Weights of a small GPT-style language model, trained from scratch on English Wikipedia.
Size: width 64, 1 head of 64, vocabulary 1024.
Architecture: LayerNorm before each block, learned positions, biases, tied embeddings.
Each number is 500 + 40 x the weight over its row's rms, rounded and kept within 0 to 999. Layers, rows and columns count from 0. Numbers have three digits each. The size before them is the row's rms in percent of the matrix's.

# layer 3 attention query, 64x64, rms 0.286, rows 0-63, columns 0-63
104:546548500472452534509538429426526493425517556474510479467494438443419503567471554549471484589476529471516536485493433449479500517490497441583494493519465504511522526568528517530554467476492500
089:495464511482470448461498559523513553538525441509578529508493534490483547537475532531527602427496455507548542492468520508512455440403528463533539532477528498447447490581537576486517518481471489
099:511516453466457416496422541442397526527521447525493535521492487537495537502525489459533532526535481521517496457393599534536481557478474514517464501492517568450435488507560477520500529483498524
093:476525501513505452599537462484408517486526558475529535526570509485492454503532498524519507416409500504476502514515516597530469439449559549512485470540526503501565534528494454504533547523507435
134:491431487504539555522530452489534473470568555504467527528486532425492472447464455508509474441385502508478517491574417502525462421457480500466518500521488468501587466510522489435522527504521451
093:459508507468499456555539537513475486500476509509434534477522512432464495480513453515495418550513554515464466517488542547421467388500534511414513541579529513511492420540520500454525514505520426
122:545442507523509515476489475574505475516543476527535464491540560529542515474413538524563480456437467531540522522526485518524520468491476525507551472458414469418559546464494444398466528549508491
083:435515488412537565535541508564458493549485448498501525569519475487542506471535483522525491396472520533518481487470471491524489505495447529447450519435443498545574510457469436498493471574525440
103:466539516532444524430418502482494521495460470493528486513495501507508557521510573438462495579620435501519455534443449509506474553503459460534518487485486542466433568502445503542488450472486499
089:501533488532432509530524519518568517452468568452466451535493468481507445535598456510434504492511531436550514508483512508446455397475533428509481500519548502479514439546518531574501532546530514
093:478540563472526489518512503499506550519450408517527527469456566525463485508525487473545487535542512560513439564427517477552459510489437476435521504477480459487426522433469479567439439463540464
071:491516534493504508490510492441506516504544523472542517534463482474448515485461525503507551505484579499575516506499513423462444456601577440539501538533521536524489506606571540540578454474499514
081:555571542553452566507466552421488592541473499481472433443500524520437526523486588546474501499557448495462488497530435548506471462475566510537509489507504479532491514499538437522453469507533508
097:465540475499447538563500438502468463427500569438516511486429424423433483512484447587502519519479485487484504510505466488453461497497527460552483467524560508522518539551484489517481410490425516
081:546484466510471505495485488484406508513505439516490511541509443519531512499425533475476492476467504539515539481478448547479527458488531490468490448432416529468457541447493406433510558483500383
107:534497529549524470498474455504416567481557491469483481533514480485509496486482449468483598458412523487478499553546530493508557470513490526544508467477451406516512477424548428424475529459497536
088:451437529449495596490538467543516467519473497479498500503515501427533461532431513520443388468554560469509511510515435500519505423489562504486457510493466512506482459490463518482537515434592508
088:433449459548531519506485477495448462543460576510465499445495584501493494484425533492477579449482453484507473571512488493536433499512497552469500512494514491462533510557448453485514625467491473
102:521508519446437524520542465502552534479518524371469482514453475459519449525469505501456463492461575450559525466503489492512466431517537534532467566583424477510533469532548495495569477493502482
102:575523437424417518469463459453552482507495433457527474476483474530519554514547499506497533615526496515515510473462551473513549522540473475532453470452540523469466547473473502542458510535415520
103:473531501460433532460431487557476497541487412530507506532511517517529561519487564502497504513577388445491473527478505540500496531498471531506517546422509573567433567555452515500495505501514481
098:527539454513535484552531503527509480457542456551504523558491445493481513455548453551514469544474433528493524489564401491418485537471429481433561483540555509520484493522547545467551446503499445
119:521533523510516576531598417533552503444526548458494475557456505400475480515521499525526508554443538472544481469549443453485488499444483513559525527519536487536556488528508515501507471454415494
096:517516552483486466512528510459512450502484518399530483558462480488511492508543580500467548537503518493444518481491557471540504535510523458535513471538539570518375537510469491574483400495490557
136:516413463522548469497489525525473509562523500568462529494499526525502469434512497466516529476476480572535440518517476531554487470491458538425534494505516434489613510527521418426521540546549465
068:462479547489506432461429537478526553554465503542459467407525505484511521459555557438459450534529463462478522471464547524498460569438493475507478480505533558496530527543421501550522547562530508
089:473478507495510498517527485514474522525529454459452551501450525458528501423457481440484538474426562482526535531555486514493455424492473495502463471512490506462454409532541558440561463429558420
111:543578466462430601522534522440537464443513460475514491496464504513482528612496497558502519561552473492532506517484459530472476506502525471574505546540552517516477540529500572535540454503494441
091:437540495559448536507503452527452458486483532490512475484519488521505510444504430473465472515454567490504499552528462488468552450573464510496463499544381511504558507393512489495492527506475408
090:504447497566495381464465481482481489533493544469546500473514449488555474493527568458460498494467433516498479534542600513553563541521484465518549388503496518480511495480459493507488536493505574
096:449551441496468577523506465428535453461532501467421531558539545477510459495439495470430473382528498452550509462539523520500453465495483507485470534468503421496507477540493532521501494514570513
083:550494443509534484466421488432499440458521476491515438517511474550536482497480567442536558517441474526455516529449500488499554557568520543522554452511521450453479608503471521435473501516491527
093:554498515490548518449472514469468469502546495509501460493519564606528511422498493488538610510466469499493534458531532441551498589551441544534524508478452484504554521481447468463492530542455542
124:488458486533539515515573480482471478496507495480467564441505513489456463485462459524518531439479616516545506439551417511528478390438520511480479521546524484537569502515498539506562513529446470
074:525465444430463476558496536454409520440515535532514559525537505545445483467553462443433482528523536450500512493495525511484429569478465561520470476508460538511466465534556482559526450452515542
106:503387507423587463467471501508457490518569465508438510489470529403479470464505517428514526471459461490500469482485464564482466457473490572499495437480498484536551527564462500462517515485500553
105:496591471510443529478451492454559481557493507512532428462485495534527517531481582504474511556544503490448498516464518486513563596520459460573481546499532538477422494470533551558458480498555528
107:557492512532549552517543452564478491435559512466559518480528519525488482471482436512502446448450579506457484486513381478518512445488494516501481512546496484545564461444573499415503514513499470
109:514592522467457485485466509416487548519493478509519422512494455511471478493505518485540547533504525498490524501521575460538513593539488476609533568464479519552463510517453455535434493522566546
113:467417499499532438490455550514469463554536470561466513516544487467538482496522455425472527457493537525493556483443531563530526435443488509435486506524495477436503525470479508526486628539542520
077:479461439536472511466505509485478479540435489518487449383469507508523510470493496500430498540597489518529475487575512539504543498559455547510494559423470479552477475417445506508525541449463524
112:522507551480444524441379540550469570512493533537522523449531499573467510425545548491498570532505465484476491564515521505571484524494476517508495475453522518489516550539478490502420544490524578
116:484557509475468634553553480510615551496495518510538533516526535491512484576482489521480420484539494478508537534532451452518473532509545502492495532464553533537467471503478568546526496425516490
099:491477470501497406492412521539479472532460473526491506477488475499493487414528552415512544491450473491481469499487540421508471511495447526414550475467515492448457535506505489485381518561529528
132:484520540546519564590564452516471485436544590497521485450519493415493440515506467555516509454486539514485519517576430490500455435491533491519509483465505464539591508488483487502550439511530488
093:540492582490470507460449479535542581563498483521487464506522515539533494534491610453472519528497491462474519532479506484515508491465542426515451426436552521461460511509443406460489533531549542
082:474457493545536529428554559501517530523427539514464554463458497566509541516451543510498484509552545502524491516468520527529555495492512488425425460514441421445489412484562551491485516460452500
074:464542553576559482478540458504431454482440490411437482528449509546520429457508492460488540500502464468516440435483483443541499509552536513527491444534498527523519487501422541504494513432531442
115:533475480472476424503403524455453518525435464491576507502485470563521532468555509463480524488461456504442492489442537505546476513489497504519500496523514572498382537461505499554426569532534502
110:471478487529497515464489474550490510490495490533459499482543520506527472466423530405447394456497456472474447551511476546509502513497414532399487489485485501517485472467467474409476597471491520
086:442519504509541510505548520509529512503426550469539443500475545533510520506465545511443434476522514455543432533541519491482440551479539489526482639584497441509526500482518534489568506476533447
088:481452528561467489465463543578517508543511501581570506529433503498472471552493485477527573426526433544500465550457446463545492514453439468500560523458506560501489506499478409513472508498506538
114:466457499482513422451364545505434493551487487507420517523517493553509507426533476470476535449471457525500513551496536485536501540545445552419535488517479531475502553506484461521504548475523552
094:501392445467559439452458483454479511543513478517516515549523513553540549422497456461522522509424523546448488543528516551489578508518535484493450461544491515478552536431522521440520542492503459
100:489578573506499526526493466466512496580530509480454475466553529464523488469501566518484504464441499525499506472558554495493523472524495527565511409468454481454548429512430406481501421528538489
090:474489527462527441477509590511481500519499498518503493511478434497488472479501553518545510427427479549482460525478606506494501480531507460377535528537511484548550521512477480450484521598456552
088:479520546483438546490540516575532457497568492416569502537464519494562512545526523484469497472522506394470578494549522441549519467501552460506496494477516489512513408512514567476518448544485513
094:483563479491508516564530486489558517498512521500500530597455487444508593521553502509514484507469532480470549445476523520491481501488557482497457568473596552474435459548567519569514524523477423
103:522554545474414495523495462537546542479504528499503591467426472504474438457451507480445458582557527491544487456487515544472489536444477468564444475565450532510456547523501499508474450504557491
107:527554554498460524475566453498538552439538475467518425495491451467455485562481544505531500571483514442438503549527484449519548581451483430578496500506544508558530496497503524469478440497518553
113:507520460455467440472443514464522486473479464454531515533506512531514536548485491478465469562600438460496492522440545515467509558544557480523518548536502531506406555518520613536502516451534481
076:463559492530510546514503468519551476497487507524490519534432542578469463441468490465464500478446488493503526522479508450573489556529488501493490511510611435414467474586487544488464512411545467
098:482523488456480532484472532474494464523534519549559499514516526579526507490555497558523510498505430582438517533449530619538548512553490498449457484474559440437485509488440423492478540499482477
136:457587508477454520491582464455548515452525490466533462502438465445457500496457512512547538563533512482469529481487511478472524593514497450573441527467495535533463496526516571541466418447483477
# layer 3 attention key, 64x64, rms 0.258, rows 0-63, columns 0-63
100:554529530462474488409431526472506535526534456461481459481434497528494531486523427574516570527527543428513483470504479505426565505526502488541547487491483433490479507560510586467498572508531516
081:484495515594474542522545500509490463497569464498543422511504532535469395518544471526470539455569517522565537465530530571488519519512430496544531533561508464411534509525512516507464529532482540
105:477515527511548442569517503495417517533514496465477495576510485584544483526514521472472540527460486553560522519497590579531506544520537511483483512590528557467536514538553527500560531497570536
095:496583589512450509541523460540496543453482604493519495514527462460492421466484464546516453472518527451514533544471489569436469522498519487478524515541489560479417456556487456516501543527532456
120:489519491514426528543573433523578466502549561517512453495456439423516517521504492579520451491520536423478545528502482470509570439523475486536508470445527448542519484496454487496537543520431459
109:505483475522518427569498466519454420489471551452458553475499433487478498451504457486509567542496539511443484578505508442514446487482464544554572484559508573561520512496434478511483538510519443
120:545522518549472552477540456526543523515545454556572472498555520451553505494463523550561452499483486524526550504513474475442518412542511499542501525517397476431530495494508502461582434518455481
089:476499499497436500567540536511519455488529506533595570578552502472534530521517481529503434449542458448471555491508428450554511517526577478470421494478489446502446457516530533541539467518517475
110:496508497492442495467528534489442557537483393514538486469516537569513520500477539410498520548498440569541450509504485576497466493452438435476468524490523563471497585475523546510488473450503537
099:437437483514473498536514562510544495466499603516563505541461399509441514464511486493533579482489555525525489570465511468505492488488434534500562488497541524494487549557504544521435529577507491
110:528528488520486442484444571462479527541482497548544529518512520510522489494566569451479475532586490581489492478533562536553528517486489469504493517494534544461506434363495492520512471484582473
077:519469523498536497535441517511442518507525492462434445539470503616500454513571461489477589524500568459534502456460552449501579504542493479592507500500483489536531548489488519483448538528547483
094:559542587528498488447543494502474510498439517466553460448582540578476532476511474458524534493582455515507434537587508547479467435529510513517547461504482503509464441494525497526468553474558517
072:476505541445455450519426507510490505505483483522406460507484414494434518561507477490569506501547508443447449532456525560499431504512484480552529504472524522459463555576458435539474493461552514
088:533516526505499565472473491539441478513540489438603487503545528555577481487482457532554531496457472502488608499499402539464519458541519495547507467547457539489458497527476524432500486525449463
106:499497570506474557430520500537507499424509562466499500492476513506549469501503502549536516447447570425486537474456456519518542496497527540517414521508487517503564383542561454469487504473432512
087:519467464516519545503524464558478443508536494454577523480413512559517463434460487515559507518552504444446511476452465427532542572518466521559499504436433473558456529499424492511478504510527518
089:553530477518535494465504462528534546496464485535529432475570551546555490542476479525423401543517475518496477591463447569453480470528445536532498550530566483478485564489492469459531522526522523
108:490510489465514480540521487491485491463545557461497540514480496550524475421425465570520528454538603405505529481483540466546568489498477545536521471511442464515464461542552537505500563558542457
100:492447538457570503477448540424521519520522458543506496502489505584481596488466473538516537513449533587544537502511524484541481465482472464407474495523488423427485529478517550487478510442541527
110:475491474509496510499499504584442499523500403579591467521563583537515505508444440492518518480526424580489468547534445488502469513461443462500486572490479522505470561530530510501478487471524532
104:445520473477436509520463513481537438532509518537450511514462437414509498562539430515517500481519433517467482506569505470504500534487492457538498483502537546599558551554487547527501478521409433
098:510533522477395461473536475468563526501572521542500474483445440464468481564520533583536479509563605454514501556539479517501580541496500510527519473458541465531462543506494498460518538454485511
099:464457604432533460537506531490490538473574458427483525475501523528501506535470592455519533441541522534517485450501559525539496529473487471499511465443515585513486479501485478531431535554574491
128:540535491526488505544507475480548493519487522535487498539574516439531509494491420471412448528513461512530508536536444485493499379489466508493470452516550503508578452484530518496608424477461501
077:566493514563541440512487546496489555551492487573536520460586519511474527474517503431414482512480458534516433519523497583469429486441476423430540512521516506479530520550500510542481536510511535
091:516470499464451535578461420543495455491527569445505502516432473528553444509558473525463434515531527486498545510509442498545548478484457519562460477542485497548566464450505494503460538542455417
108:475547480482443488450450503495537433508497463495516438532425451559454536513479502547517556491582487523482526466558496503456532530505468496511556500524523458482426518514487608506453530454588462
088:536490510481452560474414510517495522495522570510495548490509519515558558427499536504485494506389540434533570514471423516488468472487577482559473560509479502504459554477538523471508542537527443
091:528508519455579562491491533472491603490488453510443503512485517457525488512495567451513520494442487529601486449460493550497423477449434451466504548440509565505550511566521472471511498505466523
101:469516465475430548495527547537537511485450530534572482589501493570511526505507434506545430510556495552456510510399585448518513526548443531436510526519459473508480465461536532489508528508528486
070:533524520516495562439525530508615545501504490520396528512530530476569500514450551540526447515395470552510542459539548483476557498524522518472481529564511538516533470496467547522496521494441520
095:535506536507540503473477475476544506485529438507458472489560548519529595578475528547444435439458468506506505481502510522452552496532547486422459489496499414463532465478624511472519477494492508
134:510531493516462541546476454494556512513536589461515475499477545500481430507504438543448490495540530417487607485487474514469522490525599537553544428528501433520473477479505506534571500477539513
082:463550508421510439508476507532451441506441535382468429508476480524560503472538479496427496521519524549492473530493569530449526609490497492431484466503513538500503520547539513522526468519520533
100:502442477495510482526540463551536491486488504541495441508544483484528476503476476518460383526558517463497473517543454471487603518440519447541489424496489525548545504570438475568538484431518536
092:501458509472483498431500503459518545537473389503509466444452482490508534488504577453500469480460433539486443489494501508531485504486470483458463551471522453446481442463522588439438597470525501
117:517576537512411526497492426493508481519535578476486519497449486451514473476507531562510538478444533441481540484505457496480535527560617527562450486438505436561503485480516498515540472470545463
103:566457537533552461515460574506507507472514437509481483507528530541530528556541478524535488455478493494493468487477574537487576499522510535464462535496474506515486384483614513471452573483526559
107:460419448589523516529534516513525486504530574483549506493525499481563508430465482444444425492442477461484570497440520493522483506468505491503506474580527537443550475521418512540524506526444540
085:545439406445608545491470518457484502461411439484488506470503562560518530507440504503463454523473453534535491525533455518486435474442524476488473518485514492544511507466554512450533480458464552
111:479490550537533492487473462514497544537519535502509467480553579532477559452505484501490491510504454532548427606507511535500472466481469504473447499441496488448558493520534429555418444502528604
107:518535468511508520448487488523490466545462508556573455484448509525512486496543491534523518507549469560468534520500536451573516580517418476461534560453544461537408536453441464516414510484465520
085:484454524468524423485493553437533476525531505505479477513586533413507497447548488453512424464451504584464442523493572454518464436520424512500510472498523493520571502488456479526486469548463528
108:573529555525442550500499493546556503499462559516507491528463421454462508532549565573567446478570494428465501522489473542466536495544581461528540507474564483550489473521496483549519461511492496
107:526469625520534496469492481551486545515531469540622495457535520539481507449509482444517554499445492559471485521462443482537506471485402493460485501452494505463522495524512499502405467486489540
088:491532414455495524477532446505467554518469539409462573506468525510484497469525502476471540591527525437533495499516406499516480477504499593521520457482479441408510531441503510460540481514469502
077:548500515476448553492439473484472562514555513521496567529503526511478457555493543451508434462528480493568456482464413549478542553504558545484492485470523520563416520444551444488489507517572477
109:440489531491579478527491556440481485532546531459506518505557592520531492439492532456470495440423481576517503472546555563474446475499496466445453496498524532486492479496508459536470551543592492
104:498527442466493486459517427539474571501431514563541494522523559463587487457470478482458451551434444538481486564458461461536453522482440513504474553439494542550531535479479467500500512462442528
093:501609459500473480503528511442532505465477496525474530478509531561482468470473534487438450517573527457484416465516511560439459565528464519505467554459473480543501516467549552445526528519567429
100:493496490524464488495496496523492486534510423534551421520508526438532455561543538407419551465499436484512526467475492518547518452484476478579498505435609536482510510513503477488512425518486554
106:449451493537562490503455531511491526502530523517448491477546571554551507531463468472411459463497419493545472506485550506551455449461492502486448527544489544500572474545505397525497499579496531
096:461520548512555597582519472514553492480523528523398526479460505517507521488481538475441481579431511476536525463536476547523520496512518496455414512514469532521582542457474497494549543493475444
104:562477577467481542483505457510506524520485447489544525452560492510522538542529486505534470458521478505521519510472454433520474407458489471440494497529420492457472377561539461458438507508508450
087:456504524522549458570508511504522528421504514505426546598577534451460499519506523474484554439481493410504518481477523412512462463531523500544542497430487526503554452537493468544467507551519501
086:482498523481462531553528473533461465437515511477534477529479434481470521503479540511577529383470525500493536445453487436550474543488428504527546533421525419508470540501523534513434451534458491
098:398482483479463416599584486465441468503519543489556492497494400514488478524501478529548507480447552524466516538501548495542496490500485495500470488529543495492466520495415511462453552550461456
110:510508492423468479486410492521474482578532483509505522517509511491471524400520468459510480550554537489414455502450515602514545535487449517520529432481437534463504500533553534502491513485580473
099:560554606529470472457473486536551537458556473542505498503448510438459507508512516512511546488525518461497451455531473524504554554506486547517507531405485470532547433494537560538466556456490577
104:476503421527562505467487555493427465486464444516427488499482512554501488430430494477515519533495478572499434446483567543480488575512428499477498562555473548516492573461461514491504523473536469
089:536548476511430539530430461490548537589517540584482506490517508497552500548536442498468402549516483577519491541491556519519511534500428570510480552507541514496526473422493477473469512533488509
108:448527496525512553557516451537515551518452512542508529504546447495508587563464503533519449539483406541525540603502512497525458476455507471459450530494545554407476475507496499478456440490501478
130:527468507459474493506455504513477508461501425527473465534442444496451520554539520555547456518552509470485452498494538584537587578524518496530494522471497465486442505432514565469426594490486510
# layer 3 attention value, 64x64, rms 0.291, rows 0-42, columns 0-63
112:505436450411521524496469484515511484497493517532457581529481510453478444450589506507479587542499498459454486463496488406558497485483447450530440545562519543434476472518494510537482517517482551
087:545452452542548538488528522546437482479544453442460473578540473518482513427526417564560507463517488480460502519494488471542500515557557520552480554468473552523490502436511472461453478501416527
091:517467413524485524513504506487457479503523528434475516505452541606526482515490443547522472517476531557457463448472485503510482455497391520553577479472531511473469478496477423593505562523493507
087:450507500478557518533489502495554518422538498478538559509466420506533433492543575447498527473472477462476425548537541482527448549526443510409511493460509424507485476437500510465523462528459450
082:439508512461549456469508510454521546513469543515494445395456529479499440519519536474486487541533458492460503484583515504475496520507613569457520560503498525489511489480519512417510471530462404
109:537521494445515486524506532547482509541486515448472460531405572507569493491481471508526555453471517513468527459472471476560500412477576521463502542544429561491467563547494522422511459546540502
095:460450579454559451465478558440520464538466524537554465483523528509470476491476481503462519407526507416437544454523453471504510516529478471470476553499515462499509512475482493467481479528431618
079:469509515487465480464501521510396548506565540517571509491515458560447545460503510528456493448458514523486508530446579560453531490497548504537458414485457485594522520511504435452516490479554492
091:456451534525485530496533496529423580502505468489488497465470485472512543477569503491478530542584473506520489555531466545439479492480574607494458528551516488542480423517516484436516490433465438
120:555489562570465567513501439476565473431497433552481537508539494490559514437494528439565548529512538458512490544560556556484524507509502528481530499479528481462544506381489494511497475502510457
099:477530567509501484540452542564555392471486491431496461479519499450443497498511501477519444466510499471502512490510528524568546445486558545495472609541444558483549500477508494484481423533546494
116:558490577462495529523574543514470538469444493510528533463491475557526545480537468516511467496529517570547541472521497467454492511608568498500492418488520538552465558418491504532472474546499560
074:465454541498490483444569476479523428519578486578499544521433451445474486543451539495471543522456509513520440517469545506511508474510437522504458393448487536534525496488451500531553500444563511
118:412474546539518496485579523516550556563507440509519481546429481478505453562477481495522493449471467464545470527512524473534469542576495565468473467465472509484433432437463497495548502423493517
091:530502474536528510428520575499532502518496461575497467525486486504486438594445515577526515437496506502528537488417507500481491492589513530458559496498550532484563515419446540563499493496491546
078:507485535479451485517493466529615395495527490458439479545467554501539475534447529436465501516563485509434498453492499482540495454421550476486465494487495503501503407464478526430506459455518499
102:458490544503483516503460468532560533580472529511472509449504528517437467448475469486461510472412559487511504511538588435555520511525543465591545534529543530438425498472517429508465504483511512
076:477561541533490454517470513539511506484570497495471511559516456436476549394557517487495510533545433463455505542602533502510523554442525505499451517476494562483458449552491481509536462499472424
112:529504512451560456500547498538498441492564482488500518607493459467548510533501525468557503490520453438541472513524529473509514535466440555552557571398522549476545470515470493497588467511489511
101:422438517416570465485587463489496502559475521505501439482541532559551503495501451458486516483510574464513447529476454544475540444508526588516502502489487496475449504455509457501530555466554449
107:491537526574526486532490481471490512567483527507522424475521508516590467558437480543488460434544514511492460438502496531503487528511541481410506497462602454509457565449540538546560530493506524
087:509539484445544472518507456476503477530499521478539452455557496595563539538437486455512483467450537522494511565512467494481516533525470495516567488390525455531509521538582472401516522547504528
112:554407449496482482410447519494511513545520500538458474506500494524483466488434476515529546519526502443522517494516515466437488556561477407502504483434525431474609443486519502483531476537474547
083:520477550528421511481528436460442501504499447497500516535529556504575501461478483457540569453526470423378438526510475484538455470506489542481503512505523499494497451460477528517532540433487583
097:489488534490522568505583534476487520521513449535536568471451477500541533461514497576488466477509505561475482462539507470574483544532480522536590502446505618527471478519493402502538468515526480
092:496501472561458523492517530517459562495569428502525495575518447586535496452492540537508555456505497501455557580512471531511500484483495494474523465471601473576491405518497464483495497460459534
106:540545532478437484553486517583501466495513508456497529499500451574522476551531555474488460484513499517471469581505549442563486436529567495508530562533616524479528431522541510485513499513517556
098:549470572546477468503516496502562496469538517483492458478485525455485457539450527545552530532518491477484562463523556525500483504402426480461501478539406466488500535485506514537529458590538596
091:467505508500515478521567549483597568512462460522484563560523446529476498477546510441493545468419523451474575538515579481487522541521470482528457532502426492508436485440480470536489510437472511
103:495465497524512489483511570445531499569426456477476479469458525565550524508555435486471560470528528521531520582511465442429514481561496494480539553490521485442452474530471508482553515464458401
080:508522510513484468550461484513605514509430519440398449498497546562533515508471492444520483510496578556446557515516529515470491468440436483493573511489476473445449507476506501496540465521517418
103:439549525517535420486541457538437531514484512497486426496514460496505412523531491555507479489557543486491537473453539502430485500451487541471481545573504493534507519454565524594506489463487592
118:474512554550480505445464459548514514500518497543502491505531461529390416504417478495538485549414512518521545516477545478550520481505483426480476430513544524461417482443512500448458481504488548
103:488512516545486517500448480472527413453508479489435499458502545456505521458407478527485524487572515567480495504464461519533473485469468512473570454460448504486523456533502493420508402532549411
113:492538476553528548519543493402464459449576503499482501486450471472486496538502512554458526455427487536492463500508572548551479506437453556541546555449539527544517501520416450467510502488452460
101:520596460509540495552561476419554538460453490485502450493505464529552497531526547504468475446477474529479568520567503527455514554555539540470532538464567483536472529455502536560485511462424532
115:491483595535582528438480492528561414514518517548455478520546456528422523472446428493499473525471571499518547510510525499533534529547559474529453543479486569492489511462531461441450481502466497
076:537533577545531527503444428483535502555477526485515492511422545584455536555526525496485398580483500548548455512527491493526464544569486472515501472514522459483461448520514480433504480502449543
081:469498469537462433505535515559535460544503489473550445562540569496486454544460489500620392469511515489442481483483553498526530520480533535540503489509435519456572538454522499495490483496558511
096:460514531540501529498458492527509472563546483535514460511476533484471480481414488486504534450433535464584433519454513491574488462620581504515521479501443524535521536435543536483477492456542516
110:509404568564487497456576532453547470519550453560507416487498495486486510518467471587494531514556522537609607538558487514445518516489519494525499489489485523530509509496510508501493486493460520
105:470479386448583535399517415537495510444549525496483465545522485513507504535422469482550478517488488517465479527447486538500515542492496547485534522486448535507547488520508540412490527509456446
087:528496436423534437433540498484409550513510466567458502506515477504526469463559521546552598515517502476416497580455455456470465487508473536488496497490504526487552460530544468448521486535485516
# layer 3 attention output (transposed), 64x64, rms 0.244, rows 0-42, columns 0-63
108:510594537564502491481526526536462520508464478501529434509514512522550478524431506559510486459547497509516468515531519589393516429564523524508555499535446477546472490501551514460592502516522455
079:444500516490470461480475505479586535564484535488540472472465524489530478473498521456387408503573505488491465519482505493524482444499411453481530431554490403440504505500492543464520522529533505
097:476532582465527552441488531471532537456499428471494450513513532461504503480493507536503442453475482443428529507488482452453564502506573426467427458467444474510534448502562556505490468480437533
087:532445467520520463492444495494451465579503462438506446417486470484476427460465479519489527529508482521530543485471482528444454466471538529561490435569458565418475557576491498507536505484515539
077:477457455542398495564499481567443434487550515551585473568487404548493499518538448472455515491469538513546518477474499508520529517497418494466473458519538519464523537470510546537501454493539508
106:494529497470435492440489475489512561476477489550522483502454464481455503528561466537482434596479499466529428529457499560457471590522469485435400546503539474492558517476513493469496491456442533
095:545523487549400496573478417515475463498479485524448513511492414519475500537458473462519430559526495514581466521527510527487498488489475527546524494567486561476508510474509528491525490466507367
088:585498494504521528493511464472640461488523442524508531475539551495541544529497516487519472512493464492548528415500447413531483499472465555511568598488540494470512472473503534477444520536477495
090:499531508531463452462479482500536433524558533512517457509522467533542491530510509454513525508443576503494534403437507410496491539582450520510548549493520514471504563485434537513519469605529516
129:466474465468515431470456558499428515500496579485505517519528547545498477474484438504455516498546485470511505512457541494486458533560517560555528515509496508543444513636492496553558487464559575
102:479470406556477542475490495494508523503479566569519509495487507544498507527517477520440502553549479515522534527541433527512511581542433527497525493481520452522490602495427488516566584434510547
111:466520478532456507493506479530562513499529506525483463503472513489480489472423482513491510487470457420511474495438517524516475486429430579506491558489508465426562455620522549424485576527493459
073:544603457524514467479495563425486505453467498475459522489584495497504528440529469533520568475445494544421558516533475494414508476488516509506576581521517545538474472487556497537469520504521501
113:518528469505491438483452491405479481492528533424452488471493440489458497477532505507464576543471544547443508485542455543423506467466481469529543476591514562509546567543545537488521492541538458
084:543577549452516460553557500454468512473506543442467577494519463532492531435515473532447487522514579523415553490569554569520510517464473515507492460570500527492489441527508488492504564456486459
071:465484422551496460501467552528527502480471543585523499502550439509486492472514385561503412524496495560464475556530532541452472534554475462468528522535523492556544551522518434504528540488480514
101:466495474481530514474541513526467449436492439507510503552515531510513558469489518455477531505588427500504419478549459559420504465483455470469531467508488461577546549520520570491566417496478486
077:491404415484488547452494472444513509516519529494535422471458559548524472519471527445476470504461543525575456479482446434524524491509448524535477501538477433490505512428493506521473495474587565
122:502508515542477538484447544428508529540490585472477493423511521582514480480554464492498500542519502508477598549482473574449497468506564467538462485583527531500489514451523535563513550501572514
101:494547535533397493479457512495532493475508501470495463536566476508472509521592467478473555520554388465461495481515557475476499498495468443530545494475553573488535462504501497553455418564468511
105:475498489427485496551490490496495523480529505474505570521492454502477571490552518512574535616423501524525508559526591486566525569536557456544475428544482518492532512521502516491441496494453502
082:477452520517460524558497494556505518524501435516495559510494484469441465496558470467549503538580427447505514494451507519494479500428576439513456506484519618475497474468507509600467447497505512
112:482533556506545489580551483522483459503498480502560559512492543507568469459502499472488448482540517522454553517483533534522480500489522517508482558558493560549412449478516559521466506469584383
073:473541530454487393452433494445539519563542510499471502508531483472532552528507448510510465569496559523498509536462551485411525470526510457553527535537459502482494512589513541470556424502534472
103:456531498561506491446471500531532562466485480464451469509483503496498499457535475466465542521453516396488509556509484487406530435426507508496506493489522470489592488496570626478486511479473536
092:514500522429604459501471490451569489540519469458436511414511540498484485467497477486511401577515580468491493460528560395489494509515536530534508520535432512501533490493467519505498512535517483
105:446485466508559518466530493471549473510561441529530474445519523494501523497448469539507498571547500480449547467490486577405501537491510442500428544474413469479502560504422521461553541476502538
093:485538413443525512488453514478440482488440541470475561560486499500555488504538495533484485492455470523507503538473470508548516593562567554458414528561521498505489502474545471480499550402500455
100:581503519508491538475452496518499468529510514471464485487509532523467434539451517487467503480595480551492422481544447537531532426480473543556608498522520531550546523574539516453529468511561474
099:523503578519439474478532460561448512474537525465564451502525477482481447524447549423479487531518553471428417477472483523499582519485472477547465529485482577564536509494510541485519450532520561
077:451431483464489556457469515529442499455478498498521492547463493484472412534502482485463436509506452476473448481480517523532546569514563455527419488503512523602561521545498498529504468438465584
097:504552482423459540490468481460495414537499528432471513472516511517506510539533539473512489553467429549471529459543547489571516544538501484515522418558507451457530498474410468422496486506511428
116:461495382401520479555571555464488436453436471442480532482494471511439495503507505553514482472568467492508444478541521486464473490443530536450515484553510470549501495484483539510558502498495435
102:448477420514538425471532531546490560452426548510514547523474482481504469439549520471444474535447534458475495525487551463479523573466519526459470521495553526514488533450469538580480530460467579
094:555468518477491461499465554465517529470494497494460534480576502482479527473564494467498485515461561457496533519488444466480567474495540507504568393471450492490477547458529567590474508511498614
100:511435517458486525558427490489442490565566505538476502522466491475450480482498463444495503524503507527503466481502515554589546473480472500555518384523424490476560512596490453500498471484564498
110:479505406545414501538561547511517498486435527518538487519523497532463481511515521474460496477604461511526449537530513538502455497433447527485588519558549470529504501480484562568524522485576514
080:436437466529492493530541509485447485464492456524530492545519442436506472545492554495560506423448516471498513487450410576435466506430555456478504496524475508531506565488493562509555523531517432
087:474485505512514552512438507457545529483508561527515538494467522550484541538531490557392460520547439550507563541576518520533500557545498385490466471503574468519503542508510441486496529458503504
103:504516480467553432510557474482525502521497515519516580484532502452496598444567489529468548565536507541494502563574485512469444483457380507471568505514566518488479527528491480512511486512438497
105:470585461478467462522465472509472442461467582494462511533527503494491473448487508409444487467485525473436409533490503435557510528523429547475513539472537496521507475422500478522438512520560458
113:501518541513434479553497542468526474543459480490518460497458438485467460489616458476478480434543491529483533474473559486505445469475503454449490426515569471453481448456478474582475424492520522
084:481560549504441471483526459523507521545519461454521489509493526517534432564503504513442459501555518442496533425451566541447513482468521478518476538514482540416437422428470514499490477507578440